python train.py --d_model=192 --head_dim=64 --activation="gelu" --rope_fraction=1.0 --bias="none" --init_std_qkv=0.02 --init_std_down=0.0 --lr=0.00154 --beta2=0.98 --lr_head=0.00626 --grad_clip=1.0 --schedule="wsd" --decay_shape="sqrt" --doc_mask=false --train_tokens=156000000
Each number is 128 + 32 x the weight over its row's rms, rounded and kept within 0 to 255. Layers, rows and columns count from 0. Numbers have three digits each. The size before them is the row's rms in percent of the matrix's.

# layer 8 attention query, 192x192, rms 0.039, rows 148-191, columns 128-191
117:043127130057123162153136137117087147117167168134116095090135107189039066119105090092093116142132104179186182084132146084165123125127109125115141158056126122103091190100145190063161189158149105
114:127102148128143152168090121078193102061157065148124076134116118145084157143144075144151112130149164139129109102166109125182135130110121153145140155096139131157125116051103173079091142139068085
096:157181127156068078134150123117096097128162109137056069124150095089113114149100137121162101147121172060123147153163165116104181098142073164118138103104076109137188106144118094169209105143172088
109:165117177139092089114149089117145154172118132119057121077138156145131122191120155118174117132105178074168126102089134130135074152104131157112113149185186176140176165118074110134114098131157137
135:155223117124119104142158099107161152114104115131228157133099137093162124086123121074161082144149106116174142160088208126132119136109116083155108163177104147116131101163150156087084169114118129
115:130120162156150106134098124123111147145172139114075128140122134132155150214112088163076109084102173136089131121143140172093124112114136180094094097062146082162128065165100097145123120161175088
110:144122127121122120138132136160089174150092125148081189132108211144131139128137147181161152145099140127113097157141164166098118177125186094186130081167151135113126103138121149072116107102117147
109:159220128156092135118178141100142112135122117164162138119090105126099153057143160136164132108142087068123143115158193128115164080180126086140147133160120128142138175149169135149092132112089135
109:153102165130127141122111117111110123109110183098109077177180075100138070180070103133146150129171140139135144130101084112165102100143098140087135159123160135130205143082115083140148123134143138
110:128109147111097054115165134138087141139125109086111142061112159132083092177109141106135130098124169148226138136146158123208111149138118186078126076192174127092137128127146139137191148160147168
109:157130145163115082116170152162090112201088156183082109122104114109154137124182142148155158131135127114052085120139144163085132073146105091125150068139142127116121154171105096157145057156150119
112:097167149109142149116160128125110116147139112104226149119109131162114095065136119096148133127137085120160155183060121158157148134132087091122113133148117154055100138121135147117128157112166148
096:126149160130168187084154131151071150142153100163116080161151136145092162124168108110135107122186132102105088113157115122135078062133109117085184108112161119148119111105086137143110105164094134
108:131097104157131099164127192130155132097130133098069195124144149102158122115092118109073109133085130167101128140104118124094144182174114122151085177084119068095188122122172143121156193092169134
093:124116113138137139119082174105163135094079141099081195097141107121182137081115125123109106112150114141198105103065140106143153166159095098066123168121159067095108145072132169138140197102135146
091:135072105142134118098140160171146156094121130083087148090107181155171130121139168090075094098105119126115111141110113140128129157131131109119103127169172097139130110056129164112140137087106191
087:147160147108083148131139092119102120140139138159131072157119102076092115155134112140150166141135131101109164096152127140124091115100138135133153068120122183115133147237075054188155071126144129
086:151149115158095156172131147111085097126144103101073172142149117097076156159120144180142101205087134126102117132135090116055114184094157108131145081113083159067165128186178122112161125116190088
091:153159068122075143144164149104115087114113117094172181125135132112063126155187147213123136187146186137134131133161140084102156166144161113141099133131067161075159081150145147099097183114155099
112:144147111113112131076183132160091099130132103102082199139124173135153131173124108152103108121078106122137168094128112140077116130104150146192152095119120172152073125204161092106162098151133111
096:138127143093156081069138148122132083138100135099101162144140131135166136106100105150115118097137135090122097121115109134126182102120074142150074145123150119148111124068141132153095094121050148
124:112122113126102117132167153178105127132145112128132155094083146108169099119216150146107061096121116140168142142184121104174131064056097125098125144086128106126115163099143108138199168120054149
107:143118129133034135114165135115084065078137085131170162196171108117105100149102160192130067149144109122148174163124135111110155199055148133139144119158081142118121072151169139130125118138124122
111:141083098161147139122205136130113154163097153122115172132156145093219090157155162096114156123097176089074117133181068122114108105172097205090085171165148135123151137173147086167171145117156153
113:135154128138135093154118158173100132125173059159115129091101163053124156147125123112117135099166140108147127077124155126108120078120076165099079068141132083170139069140116064140159126153128070
123:154139115092108126144140054094091097093114117103138139185212113132125105139085111102127116180146157134101132148118131131093147135146121155125105114133106145121185115146127190095118080137204080
104:101110119121174138144069091135141119101150147174103099059138087133100133119121104087152101166103113184160165146087162136207105098063126115153132117122120106123148201088098185081186147129149158
095:118086139121141128153126111121147181200093151119096105152136078116154157144207154166145151143176121116099091139147097179110141104112151164118160080106103113160140171194104148127143158094113164
110:048127106127197172164154103172127146147112139155132141110092151165106156110161144136090116079103141088106115144118143123056185122159143151116074136093097135107099098138103178120119110143172142
111:116149164125151116202148116127098126073110156089106122107176104120078129137109121150071135141175174148090133097120085124154131123168076141118080118128125125069163104130125155136129095133144157
107:120124143153148099118130085102149129126146111079115119144167088075131125205055151135098121139196229116143138115173116113113160132159104184106111164165102109143155066150163121119122104160161134
104:150120136144147053127151161102102104098095151117094041122145084082088087149078115120110134130159141133144174097155186075142088091180115100090177104160098117173198108096164101147156127161087131
126:140097112121076102148172091144124147162104074163106168143151182112176099137074144125139150131159176102150156118138098094096133094142109122115090169104175162130143071183131131102103121161126129
100:200149178141064074118143079113139150165146118117122170098151123044147098146103156101200143140124139067181100168125127135207104146116129150161120131213141161167230128156101124126131118162134136
125:120143169125120158102145131172124146153161116109113177086059190173130144137127125135119157054147128118164109088146143147144167138143164155123106114153223121135057142118124104135053099137120104
098:150078142139083101137143133191077071162115087101058118104146136092128123158157133129089124090134180088147100096143090117164127131084093166086163116114194137089093121112084111138158144121109183
116:127122132134146043119162101155078133150175133053109113092123086142066052150141128116094125155127165130163133177132105103165108164081123166111083085145126104109177156172144118137177148160205171
098:091164188082092175086172158155128154155120175123142155112076194184110151135102131131111164059151132140116115111079181146052178135155156120111116125135188129087075085170104083123108114124155141
102:131111107140115145101094196084127130111092122163123108141095187137106140183107153133123143073132122166145136082135244144144074163165193101112167100163087109151136089108138123106108135137096159
111:173193175164129123114142099127148094121150177102126096145108054125121167152153109130140137130135098126095097148130142122059195132099095120139137071100124057141147131196147086175111120121133086
100:086099123152152155155133081156104111170111124135142146121116147164132149139140126169081135098157213127102121130140049108133181125175137148088102152090174171070101125125133097127132107171137152
099:123059114163187117123106170127139129108057146181156137165151152108118152037153120168112153133089073126088124141124082127161112147126150081150152148175100138092109139075148108142136128054101147
102:145166136141146110132125098094151125130195118076149102163143127056133095129071120118100134135142082105196144124192144121123145137100132121123142168157092117161124059162144096131091142161145076
086:088113081162136183140100144093148089127123133129192124168064118158151154126121097168044113060141148154118129102132142084136116120138129097061137168058115139122087067116131094133091166123081137
# layer 8 attention key, 192x192, rms 0.0391, rows 148-191, columns 128-191
120:101149067121117103132100196155157090184145179161147134131137128137098149133125118140093084099118091179096150137129133145146154119095106123122085125067105084112153154137135143123167147141155131
107:103124107153125147152145144105139075064072155091134120142094136132135123101082056132106153125171172135081130149187196094152197142129092147164121143073133181101146077126139146091078140144114119
104:165122128180154111140090091088124135152125055152068052164140107102113131076165126145100082180121111173143153119125129152098077127106143095156130127171056072156145097152137134166082090173114133
111:135089174102065090084128100170090188105159095103064078105143091155067135169084134136182131092122131063166116108090172145140134171092129162160136143158126159123142146134142103162097117168187146
132:128116151114145141121136138151124195131120119119201133122105126077164106097154178109199128131090169081161090130134142136139130106124155158123136130205122174117124130136152186107095179073116158
118:130148127166147143139168078101147118131132090149038150131152142130163100197160087109103147143141108103100174116122079102126147101112102132131089156076146088132131099131121098145135083160125109
107:109098179091062125130142125206105168130134157101124150110086147132084122109164150130145169144116115099107163133123142170086108135131140133121135056133175137120068173169123137142153081140185103
107:135127138110136125081175146130107153143193098139176124124105165140142082055104180094123078152126098093121114146115140100120117121157124136151104138237104158109154178141165135125119156165126148
112:159125129159098140154075116025133102142119104122105060142196056141136124180089099142107096132134102224113110156116146157150134143101111130139111143087141072131209138130078092124165088123120117
114:122067121101061086169110122188119136131138090155089136093144093127057068162112108076119099131163091166210162176124132175127130131074163189147132154144156136167109150135118073160133119157179127
113:146125154117079127095182098143082139134129112111096105138096175130113130087147132120112084135127062102114153069092146119125064095154125122140198077180144110121104172173146045154127070176137144
111:097147129123180105119110125163125123166155174088199176102114123104186179111136167090134106102118157126170074169089131151162105088127107135113111122124140174146084184129123193106104184113119144
106:171143142093071114108107114169137192078099144101183113107087131105137130096098159159114101165150132144127156134137183179130222145105108135167130146115110180126148172226117130138132091046108158
096:072134107165208143150122130104058115157106117081109139135178136151094149164191087097116153094122143103135109130142111082170071101127149100103082128127131085144117108086118146157114081210164175
098:130146126173174163196127114105035131157152153122115106161174106141123122158190094068096125157105122095117104161153043133140046096118167060123113145093155139192129089149139173120127131153136111
095:085132133150170146190138114120088111178178137132109121191187090135091123153177106095118181166159140112111095166165099098127050141128150084104056126146118133138155118124165124161131076167180106
086:129117145067115129069133134145175116090112155096199124091062135132147113068094191169151124063135155143174149118112184153115173126139138160152183164156089154116096168127115112119162159081097141
098:163128163061088113078128116163181137118137130113133122143126129116121109139104160168130131127161117105161121134100157158171214133126101152165172178098124139123151150084112143118157162060149087
092:167104187063074109096089118159186113124161157158166143129129130142085098147090132143147137150149115121115123104052172154095203156128104163163189182107117147148111176122128059094146136092164117
123:167117087138162107144091100113188160084083097115115119049073118100121148103158135159111096056112140129126157135143115150175182152136132106140153149110120127123080116062129171138110141143076119
086:135147129192202107105100131161140137076120093134096128145120101124104134077193119143088168093137137159107157111136107081152143124105109111158056118084157103093083092115122180165112153181110086
114:143148121107047132181096078167111084106170133148149081109109107080092114166126132149108151094158133178150140141087118153191154224136128143163166106080134123148131136090136161065117171159106089
087:136122153082063138121129094067135104126151155116165133081136153150132089131076108156116129141160076154093163171097089165102148141167065158187148190093147138159089165099134094094172158121146133
103:139117145100079108122138111168145152099093115051151105145188115145159162116135177197149131099171135108150064151075133120207114144115152112166187138114100109135132159080161197074095131097152105
127:149098142093119090141121145153157155121103103215073095103126135160089118138097087101160110131077125160114169125116136208049100172077190065146093107125092127167100155156095053114131106092122101
112:083096061198174168140128185087160151177138131135131191195155166127125153129161179147127137123115110109096151133146163106089101104138143093070124176142126120114081127148116118163187167095152122
095:097161125136197107131090131157082128110160133118098058169145078161090126109124115067144146143098120157160137131157123168095115081118115184161043084152164074137119122164119131116067084157172102
120:139105154185067128091141116179125142080081129069097121177099143130153154166076160176128150133145183112118113087119140131145148177130123203149169103132098125135144069151148092138103117131128115
099:126145124140209110128093131148196079164193120212145132161143107112173133172151074107135127153145101121073124124063086109120119114140124148111066151130088086102150134097075121116164105160119119
120:122155144157051068155143149152151093088055116069115149131121112122152116187081115141079119126158207132125115131100195157104144131092104134125109153084124145148114085137125095119172080126116112
098:160109097163117078172127053131146158133118017160083102129142097106170127166158143135128129159155161200149125092122109141146087121097153140121109148136124058153171067103102124112146089154144102
109:171148077144161119145107141097140149156168073207127064158161077099101091122136145118112076181115098190134145101138102126086076117091148083144137156187109064140181136149104117136152149134138090
115:138071115128070116128160072107153131098101071151077146128145138108176032096067115109118125140191084136175152107088145186094102167119116183128165146137145147148111111150057167110142108160129106
103:155106189128088099142120120112140177093144098073121117153129066130103082129079180124191168148123177083160137117122131168122164164149153141162176128188122124143118109143166115148072151088170110
127:091123153036081105104162108162118099113199131109135168070122187173098075129097090079132165110170118072129151124161118095185175106134084190139133126146169167104102151123163097127142118140151095
103:128080139078103131171119119172100120091119094149092151056123087109080072130140069138153094133137133119166135133116138153152128136104119138159217113085104164157109078096146066126107110222132128
118:119147144157135055136107115199115135143164127120093135172172082121064087178138198123141103133124161139142148158076065126115146116097159148126099112108098111137168146109112112145155165119203093
096:099126166035079136073136084133151080131173110179098196098133186156102126159089064062117172124152079101123077134104127102166130092131094143105103164136160135118084190090121100151160096100113120
109:097112127099108157134127160116143143143147123194199093147141132140044147158137133096182184127137094126079111126140110119084164121138203135094137148131097127147134203097110103158157219113140134
112:162180138180158116105140110079121107177148113113083106151111150149128132108157102108097100147124104122096149104169088076140139086142080077149112110125123087126153114156218097126137079163118152
104:130115112117092090126131058081144024083115102164123155103141129136174147146085055128129118101168146109121084142066152121153143131115057230125128155080150161182135147076067164077133116175124133
106:126122125113176164135116203141127135115054157111158156104106108091173180128173157183123133121099165136117109147163133081123090131114164051107148099094092129129142092104111144115145172126112113
106:147107096139203114156143115069148138177164092175114105141164113058166099136155137130101103164141152164157153128155077126138137097140143071109147131154134123136172087128160122123121151111117094
088:102153117123099157145155126059145054144113143214178139148148142142160173144123074104103137138156123102095086157137111101123209105127072101110146176082106174146146145076129099092161193106069162
# layer 8 attention value, 192x192, rms 0.0317, rows 128-190, columns 128-191
132:144164149164104140149155134075100118073058093159090141120076145178199109160108120131139152147169129090161132102083088102220072089154162135142130148131132172112116119098100132136137153124093095
114:134079138154144080048180175128125071096057138136077132160101123162187137154154136175159101093128128069174112064113121081163166152158144177145166086150115074140117123128091124183118117071051156
107:111106148106149140077168144162143114154142174103162147172128163114163152132068150148149185045110142087132075127111122094123179138140170151059160101112099122114131068139211101163127132105102111
105:144128175175147140114103105107091095131112091116174106106091113142212124074131114111151115100163171160163124131077159087140090143021112163151156129092136141154111134105026102125120116129064082
101:167131154100124136149132131075113145135210175146117155126165158156079110203096120072115157095121068125048114145089155126177106129197135088105100157186127141121161141087190136164141124144154134
128:103178197084125139157182125127115211126115047125142118136132123140193092124136156121175130142145142142133135108092072102135075094061150106152131159133154193097110105172150159108122160094125110
097:131113125125173093108073105103182170143147113057152097113158129070103091134154135124066137101151141192121097140111090114075137090086089150105139124186141131064145160148091120088156174075140140
113:160169163135121181140136125072134073117148156114169109115149141154177133139086116085111185098123149082107147130113151079158197151218121125120143114108126179142126181125163162130103095114108094
100:095100140100133145166140091115162140130205084116130199154172109134000170133076174079096111137125074181119131157135135130117101143128115162101081143191082148098149127118193133163129148171163136
110:186138142195127065074105149133159110174093077160094125179146121163151104091162131166137137114123108134196153086108097133113081121190122100132140125113149113162100179089163134139121123126087116
102:128152122127108115147165145105179092142162125078131092184130142116094120165119150107103179095157090103130204134135083098092152087187083134093122099166138125128132173179242181162122089123159123
112:170096127188174166102136161123183151119075132089141138130113172114111133082100127153134207092111160098135096151171125067130131122179106078085131150136135118110124104071191120167122119110098091
106:115179098134124149176115100092050098113178138145115138104131125159173109163076080122096106137107140116121111144127159096248137093185124172144139135155119131144144156083122102141152157156146149
108:183157130160104139161127146117120129114122128163078114114100127119091125150144141064171129133139121149086144091132130128104155179074138137131123141208088128131132166205110116132108126085070191
114:105088156147114143143124109119117116156165130176152146160100114125165122138095127100134097098143166136103097128167125161149140155012101151129117146113092102157151117147161079122127094193127092
121:103141180137152171126152120135079127124099108086112152151163099214143192170155116130096082078119143112109129105034119068168078143144201130147143186134092101152087155085081166127113127117109119
114:172160169125118181217094074168087149125171115164143116100139140084102176111132114083129146139120109156121157125134106133075091113040187127184132166132107162149120172190062112066141105144120171
112:155178156130159104139094086161143114095087035139105116132130148107170109130161109114138140131124140190137152110116107065086100084069161146174142161151110128099084145107166143100145165126112066
108:108118178149155136099168125110108099165153117164161154212128108165141144126130127170136126131104134095179109096122123115064162175112114162118109128092088076195090112125135168152090085196104074
110:086083122115156073070120098151100153117079083088097118086124145201162173117122188142091127048117201144131088115097135053157137150092143142091189118147158091114160122113102110126113128029104141
102:203192129145127083195102058166124104161127169148096094131139121082167123110091091099159079168085146121098126167160147211155158141146161157164116082148102118195159148181086130072123105163150192
118:117159145168137171115131123156148121110139063105136160108104116155086203145165161131092083113162167059124114130091169073141206191145146084134119149176117114138114113106133134178102090131066131
106:060051132160137135133136128139137144129158123105159169097129138098087139142154140105111116104172073158141104111086109172170127111075072148060144164102116119074124112153159131176131175121144147
121:157185104140070154190112159086152107128119178193132089133118131061101106146137061071132105170147091142064184156148147222130147161142056073146098158165143164149108131173151151140139124150128135
102:099176097137102158153102124097156187107182058121138059128118186110129092159124139098097212165154061135083114118118122105151087127147109153104123136216097162099170147100170136121139169074131077
106:175181067177163127123099133116096134097112053110094087106093189122137115183155103156095139168168118106156147117047118111205083130189129120123157144173149154139134193104115151127118107134121129
106:125096108136099145087146172164165174077112074139121156087074086085108168114148175159131078121080132141158137085111125140127078134090122145164121127116135099106103093073036158152158148137161073
113:112131193156136086117120123169131150131120110159144135083133150121145149049160157126156120152099140150147106133202103111147107093057142189139131128113123126109102075086082113098143194100156076
092:206214104108092102142142071092110141141086164102143110142148154114203156093057072122108140179067180132117132145154153178156136116176155115179108109108162143173110114124110095101087096190139178
096:163115156155139146106079145094169150102093088130088130048146159082096147150135171129096162112136097169080153161111153075161087109140108088153124130216131170065144101098117115106137141099207102
112:110070157185129075093177123132131073152083140159110140170115134148154117086098089158126143098127143108195114098154134143134110182150106092134163067119126076145113091034146107158130090179078112
110:132065094099138110104190150064075074155108141153101160158128124158195112152117127115137084109110129120147127093106170147149126082083120207130132092155176124133153090155131113083110110149144193
105:091153175089169078120148097103091105182161107131128176218141120180121117155082122125097103093124151159111107139133187088092140111163161159125156154136097122160165137118227141082126137183206146
111:178191103186121053130086122114170117147103110173121104136098123075176111127139159099105105149166149162146103138183123103131161142062099169171132080200154109159143147147115134142116140124076108
109:044152143096136169111165152135108139156085124090125160207150084207075137105099154148116069142126129090155150123141157139159159145194166102111106113133088124160139127147159147117099085177113175
108:068124181079141164146162130146049146154200157113167112109129157131136159149071151079122132113185146108104112102119149063162109116115205127098135166127139174111158151202114153118124142098118137
107:078102178131138106097156162112054120128160153153154159118153131105124139132095140128118135143128127122174113129198138063175172109128145090118133152086140110100149134105168141146158151153200122
110:147066133176152106127125156123163075064141113164120169079116109098167138126134120158165121069093133083102122135076082127112125187090072188146141111130098110135119082107067095156138123127104077
112:145153130168086128122101135112141117147120084191168114161133091125128084104172090159133110195145054193124188144118083207105088161130131157178074125149122095164116176100107150098118136216075084
111:146118150187197141095089073145173167103160136121171103126164178138072162113138094111094128052113120103082082128105100087084151198089123175109152120123088118142143164147120073150087125142078101
104:104156153104086131151113167137142132119118084172083114057149121132149124161178160110157125173144061126145202113099096108105110124131160105157108150139114137134105124072151162169154151065127090
126:173065167122146158123141140142134137089118206122099141061129096138108128111069099129165166101069114075085080160181151114150103142156142107135096114183137146135139085121040127098118122107149118
106:101154115112094116164164130132139079132123148173119160131091094151122152091160152115115124139116081099193179128158111155113167180076077103134126134112140134139096121114135150174098069118067095
110:071120148071112136085144127126156173135155096145174150110109081173089136145175151139155113151157115152161133114118129120109136138091123121102145131204140118132114122170100162123137123066092097
108:134168082086112111159113160154164155110134147135160094077136100104074118098170132142128142130097061143128168163179080199045135185133093061147115140109119130164133112105113140137138149096119111
104:158090157218156118104114123112122127121006110139069111124105162139142110117107127130155176088166172137192126118214134093142131140121055061140145099084140143137104134079153097143116109132085127
115:111150170097135146094167183125142151114117095095164157121123105172159154143169149135111097086102142100144183063088143060066129168119117064100166122115181109144083119119166154153106127071097061
118:174186099117092159140114154104111126127164130181110140117175130124130145141160126140079121165117044134116200145129135158096120153190122115176119141156152139149110129096124149124115111118155132
113:118205137113167138142058085151164197080146100095191076135153148165083178118126129108094119140107100140121122154142161128097172183116131133136122125104069133179116158120084129138105122106117115
112:188161132182141134123087117166135129148160095161096119100128144111096195101158139123111130119159108096121143183109148132095137136121156104169152117112129109150129187091084071124143105175120147
117:072231100073094127166134108124059105163142121132223101123166164185154141121131134100165154161164139198122130128111159137162135084077193127108126139095105141137121146111099110089125157131129106
103:146121131122134144169152119113094130091180132134127174111134111150189177170072124133126071083059165088109080116070199118181141159089174179171146095111121130153143134114093114123098105169141153
118:106093086095113143084155193137135149093201131121129176113129087109112166199166150154116067081087089118112159082093146112067126160079094165123155114141123084152133090139094130136148120124109099
097:160133155134125123139170090111129083118047184122148104120126096163202123151110102147109080117076165113149156090089164142170133124208130173176125080158140129171118122146093146131094069085070188
107:109151163151094127135161192086092087169114209157080185165124122097155084097119120166100121164121109118169125107176121151185131096193111084158109144076133125142109123088139137131133110173167141
110:108119158149103120133174150165177179200190186156149098185161135133100120161193132162147134114159052145110143143088098166077117142089131124100110144187121119147115153217148140111114123150113052
105:139175097119130148151105113143114139100018160142091059135078121119192122147119082110158150151150193092190154151137128154130146123106120092133128141052116143116104138174090188134105104102099124
096:067108091098143168141162127102088150158154168111157130179164122164080188136136127119100143103127112087070094156116171169149159158208158147067148142094144129163129154153177097150131125131150162
107:105104134164160119126094093109099091123125132126138132159157136152070144112092123120133117117137148128125129164158127124168174164107122147110099134060042084145143170042196112152124114209123155
108:128107143119164152104177130107160122114168153121149171151114121157133177146137162125131077084103123079096116078100135089068131157117174199106114104171116103153126114191073169119111123069072093
100:134132112077114118109122172118086157126097122090099081084095091087141084139097125119159094161125172161164129102123110139142076116070134085168153125137192157105128099157102162138166167112172149
107:147192109125149131179074144185140216067137131123109099101104114116119159104154150123129141130132136094107122171122138127102114131151134094130157105082120142124151170135045143126128143091088172
092:176106118159169145131101146098141108174130132107114076164123159118094147143118118125138192088162141119133122144088101128117121129154135125106177165138152090108147155156178114154113160170146098
# layer 8 attention output (transposed), 192x192, rms 0.0728, rows 128-190, columns 128-191
140:115137078161097085140148167158159110160110147119192126135057112110114115089138154141156201127186098152106138144142149156161137124122126096042145106125126152106114120092131155144106129166127154
111:153106122122081181125124146163109144158128171084163178089142144166102135099118139137154090116128104144123118166074204147156083109133119119224154113154095146123148083131135129144153129183122162
108:119135097113168095119090098089122171125097116039104160117101105118153181122165127055125148185155111125131204106131113156104140090150132125048083140141110169135134046125101109130164137049127136
106:139152145102079159111117143099104105115158096137197156126142075150102124163128154175159114151116137087140090095138174171101125134145114139137177137160167124132122103144163121185093140165114094
099:101141128170166119138145127149157130106077133099071171106114129075149151103144145088078155066204091115167143142188089038157166122119126092037100128129120079105133179125147117117124119143141154
139:148144106156129130151160071198191135185104144087154142160114075120092096160159097137171114153081149147171113116149142183106174139135108109235116122131128154150107099104119163117086150160129103
100:091177146123180141119151116148139174145143158142106135168145161168109146203151143107146086100136139096154088133091111117125161151087137112192062155117076096111111173135174171112134124082147118
118:127137085151090192140117117075137125135116102144123156133092128110129147054138147089129161111129132156115147139194168131145169080134087080001130142114163134151202097124144143154090151155119116
098:090144106158232068116145124148152162100108123104097115165133121100117155119116082093124172072180118173138114126141125065131177119112162151020087140106105067091100119127162105071136103117155107
113:106157121166117144160102172125136116097093182104187170096136143180109136134086152108102141086119136146168120145144149122154173137090086123207121159130110116134086213101147145086139207179154185
102:068099083161170125133111120111111118140092118159133099159096107172153143060108080068135168104123115160084110147135134100139193073102161095040091141120144089140149172100138139075151129109171177
118:138145105144160129123107178077137144118153167092166150121106121132125148141109089007131145111106100139152158145167169133170168091108101090040086171103121127131106159121169147118134186150184143
113:104153103145087134141120098105103088164114127156129123110124132108138157037121190106134135127137151117113141144170117117155147148143125122000127094132118126129170118128095134112123094159037134
103:119103170113086162097156139152091178117166084140137164164156091141109112139102144194132132123181087136128131103087126045146115108068134148226127121124175140119149105110139145151105157110163134
118:111181164110168115105081097093109120053125069086129122103119082078122193136126143116122147138193130109101156067130064112118118124131111157070131143140215144154092127129104119160084095134130107
127:065104105152110098202154140158135103141085149100159179131131124133099139080184189141102121109138163113164128145170122084128185157133111091120098112111101078135085077104193103097123130172122151
110:151117148104099130133139122165099120092109074102117142205159102103140089139160163201111148153110143109138100101133120096098165170099133154239184141092159113125145045136158095126122171130125134
117:130141141151118174132147144091151138134135144155202119213151116115092120142095143142165147100074114156167097117104146163130162168116149109155156185107102132111130155094119159097031169106078147
112:137126115158179088123083152130136116084068113090172112061124125110125141099147117120141117143135149128087102130102155167146109086111123147162183123173156134116088095099113110140112160170129114
115:157140116101111161113138113154092147161172171092172163136127105171100150131106133132159088118086116141183137151100158123121148165145109137151072111137037098196119098135192145118142098125125120
111:130123156106056160124101103108097116059132070131101164137173143123168141126098190169063135162153156110099146153139102123109154119134105135181158120127163146161190096131104160182140175090095133
126:133098147119082115153139192079095165127149145162121111119139106169110104090104150184157066158155142088089161145106119057138096124122126111100058113140131106181173101070139097136133107151158136
105:086171126108185052089153128134176123149132086084090157119108168115110132179163134105123130110168106168101147080103151112104128089123096143109081142157124097105065111133143077073163088155146121
127:133091136119099110143146155106144077126115084179072096096144128104147090106123136135102147141206178134070127093123090119152113073101119132150173140125223146060184165092107104166127148117140129
101:066137088181129121104177133137141137184146144181136078157086092155105134111119126154111146120165096164147115148134106137103175121072159122034077111117132102124173201113123159087082084091148135
106:116157105133042162129165172131111141162125158183151102148102137217115103088115202171140093116107097119126130194116130095130132156094126078120130093140101104115158189103162153102126087154131185
113:154121186122128087113146180126148140165144187177165134128135156158118090169135060142166120126127078136159104112100133149156079147140157124055128134122069124080054179124163096116116105170130121
122:105147133102128128073121162122145138132144165147167119146122113116103112254081078179148127132097124129159097095097130182136128174149156145177146154107069182128102149115085123113067143159101124
093:184124121121040148128100131126104054097130108132136169142131135113150102096135146143111161177158188128117134176157138157104139121145112147195208092110181157117176068146134150183135159146106105
092:099140136122133129111171157124154169123159158141122112194094083166116139177101093109157103072158116131186106117120126110129189185101137111060078151078103116089094186133167097094084107145172155
114:167160118163096135126065164094107083088122153119154157075166135174084135114120129117134131112083124135119110142097148130166107140131082136129181161190122158114083140108084114146145219174124162
119:180138154121127154123101064183108081105131165100119143136115121098134180099135105069163112119186121146126119110118168130157113141179056195127185111128149123065085084183118102131135083140098145
110:061177114130178122197081086150129141115106149090124108128103090115107198125155172103070110094126158137155146137148115103121221152110065132092091141111133084159085118138112101079134124066113140
109:109136133105067160111123169118075135128136186192164092140116092187066131143087134214134129132150121112111128134067113140139128148126143117242131131123156142125145179083116132153087124107136135
112:136110073152166101190104076166116142112147140088092137129126102120098155058143139112096115145113174141064165142156136102124137120185097129146104106133136130159120080138113138146191150127153107
107:120085124097154117119135076178120134120114087107067138185099081094132170127176151140184136154143133124161165058130119083094175118102107179068098089094152123149140037113112073171119077120115099
102:102132126076190104148071142140132142105153151144095070118087098080144188152128132118183115131097130091105171114146099134166146143164157132003120137111105131175103084127078088112104104157097127
115:158174186118094130117143163103137120142084129116176142064109182166133118148163055109120114098147085146127087140096136195155089126147154115118165131135125180060101114111157110119073104137112122
119:125137136173156110154130153109154049089098129179138102127154171120120121095158162133100152104116137179097105128128096179140142115124085143144195153134192111090098218116092161133092162156143137
117:108153100112134114108121180098110142119114113054139165105146156127140123157150183127026121120125087112133136110160143101105119088119151096204111150096147094114154137117175128080122139101157120
112:110058156144109155116178161117176109129088120200156131149181091098126065147116093163176113101136088170179112078116107097134103156141194138127133134118107110145127165094087101123046098178123171
140:179086154154091157081150104182123168141130130075128193127113152115092119135147103121127143087160134089189081173124145143130118167101114104137136107132116157067131148133182123182131163145089107
114:196066110137109110117094153094101081124145105187144117126104109126097108085134069169153140164132121114039098084098140152134075112175162151127194140131172128105142068116127072138109130141129100
115:164099119122140135103196090176142156189116150138112122162141113171075057160170105195178099149118175112157107130074124129094083159107151140255115090173117120126132112105136112134123088085149087
107:153078165164108112104147143101149096147132103227129121083192130163135051175121051191090094128091118132114081124133082132099089109149207150178146130119154130161164177130100094136096139118130109
108:129152120123092151119114203122070159116167145095189119112135087174093138120042163098140143114133118092100155138126158085173139159067109086174134170161131132165107165094176149156162191152176140
119:159091137121109175160142145141127137186148188162153164123151105125111099130147061130200065113076149115160100096142153115161115135155139113187139131115095124108149113116164087108103135183126137
120:154074146152087132144139170099150081114113155226111108126147165105144094101101121167122114100126140128168112096153110106153132127123151165130150147080145079093146160130101077117085111180091184
115:112103103108114142128129154110123162139149104146131143118162115108141106152105175220048118157111133084129143129153113099085112115114176111212106134108141094198205142101139141143104142108117098
118:116134151117071133121122186064103136057138112112142146118140158145146131146052190195094142148148152085180134131160107058101140146117126158156130160107149121149145129113143107133134142196127162
119:106132070119163139139128074142143063113105071153121068191112059088140117135149150153115136174111187132111149119166090154073157118149116157143156113119149156210154086141047102149107102100115098
104:184142148095078157151100131143095104110116123118119165109113167066136154055183162168116127124135132107130154128146151133148076142171116131097164112109120142102136022147147105138116112127069114
122:120100189111141111130137138138137112172120162181117146084151161123130127131180058142141093109146082148157093077118116103126062115154165157088106102116121097075101108140142047086098057185101129
096:159083120119078149166139133142103085119126098129132213091129124111115114056162103124130137095141136157134115137123183151138121117163105081111182092130160128100170067135186151185122163166135120
110:148132112135150120162077156123159117061129155125118127082092144067121175087090142091150167150130169069069135134171119143171147112175111160101165145164108173103110109147082128165171196171113146
116:110103146154157069144129080149175100130037128118093114094132153153116117141156115143107137129113180133149128095130079140081168117122121129242095097140179115101112174107106122100130119089144138
103:165116123092076157145117134143118128153164089127187104113114119140145102109107134159142127164082122115078176135128146177125094111126137066223175121163144182178139114115155180207121171140114103
097:108125082145138081156120069116118103141118112108060123105117149122137157059166159115052102142165176154056186138144096081107138096138118150142105129132150095164145083159121091098194112057145137
119:057158094134162117136081162089118136056127073121147131120141101102129176128090199129072132130150140110078163130150086079125132111111145135068104143143133107228120123108092163144119136136123136
114:132071160116140128139146116168128152153082175114107156108117163117127123123213093156140117124160123142142083119096156145129079122141123120153096088103133115063156078110163077142120067112140086
111:149144174088111185121173103183128164192187158150117109159150101146103102185129108173205112130079106131189124133113132117135121169122120122230131111141082161110107157144112174163108127149129105
108:153087148076049173117149170157117161139170094175119129135161151142156075178078148221100111156077100092135155119155116091095084137154224123199130118111105145193192090117155162149111160121096140
093:103152071154143110127152129133127120157079100049123109149131134186129134131142166072100121115170142127116122166123146099131190137075113116192153152122145127086119162135129130081136151077182183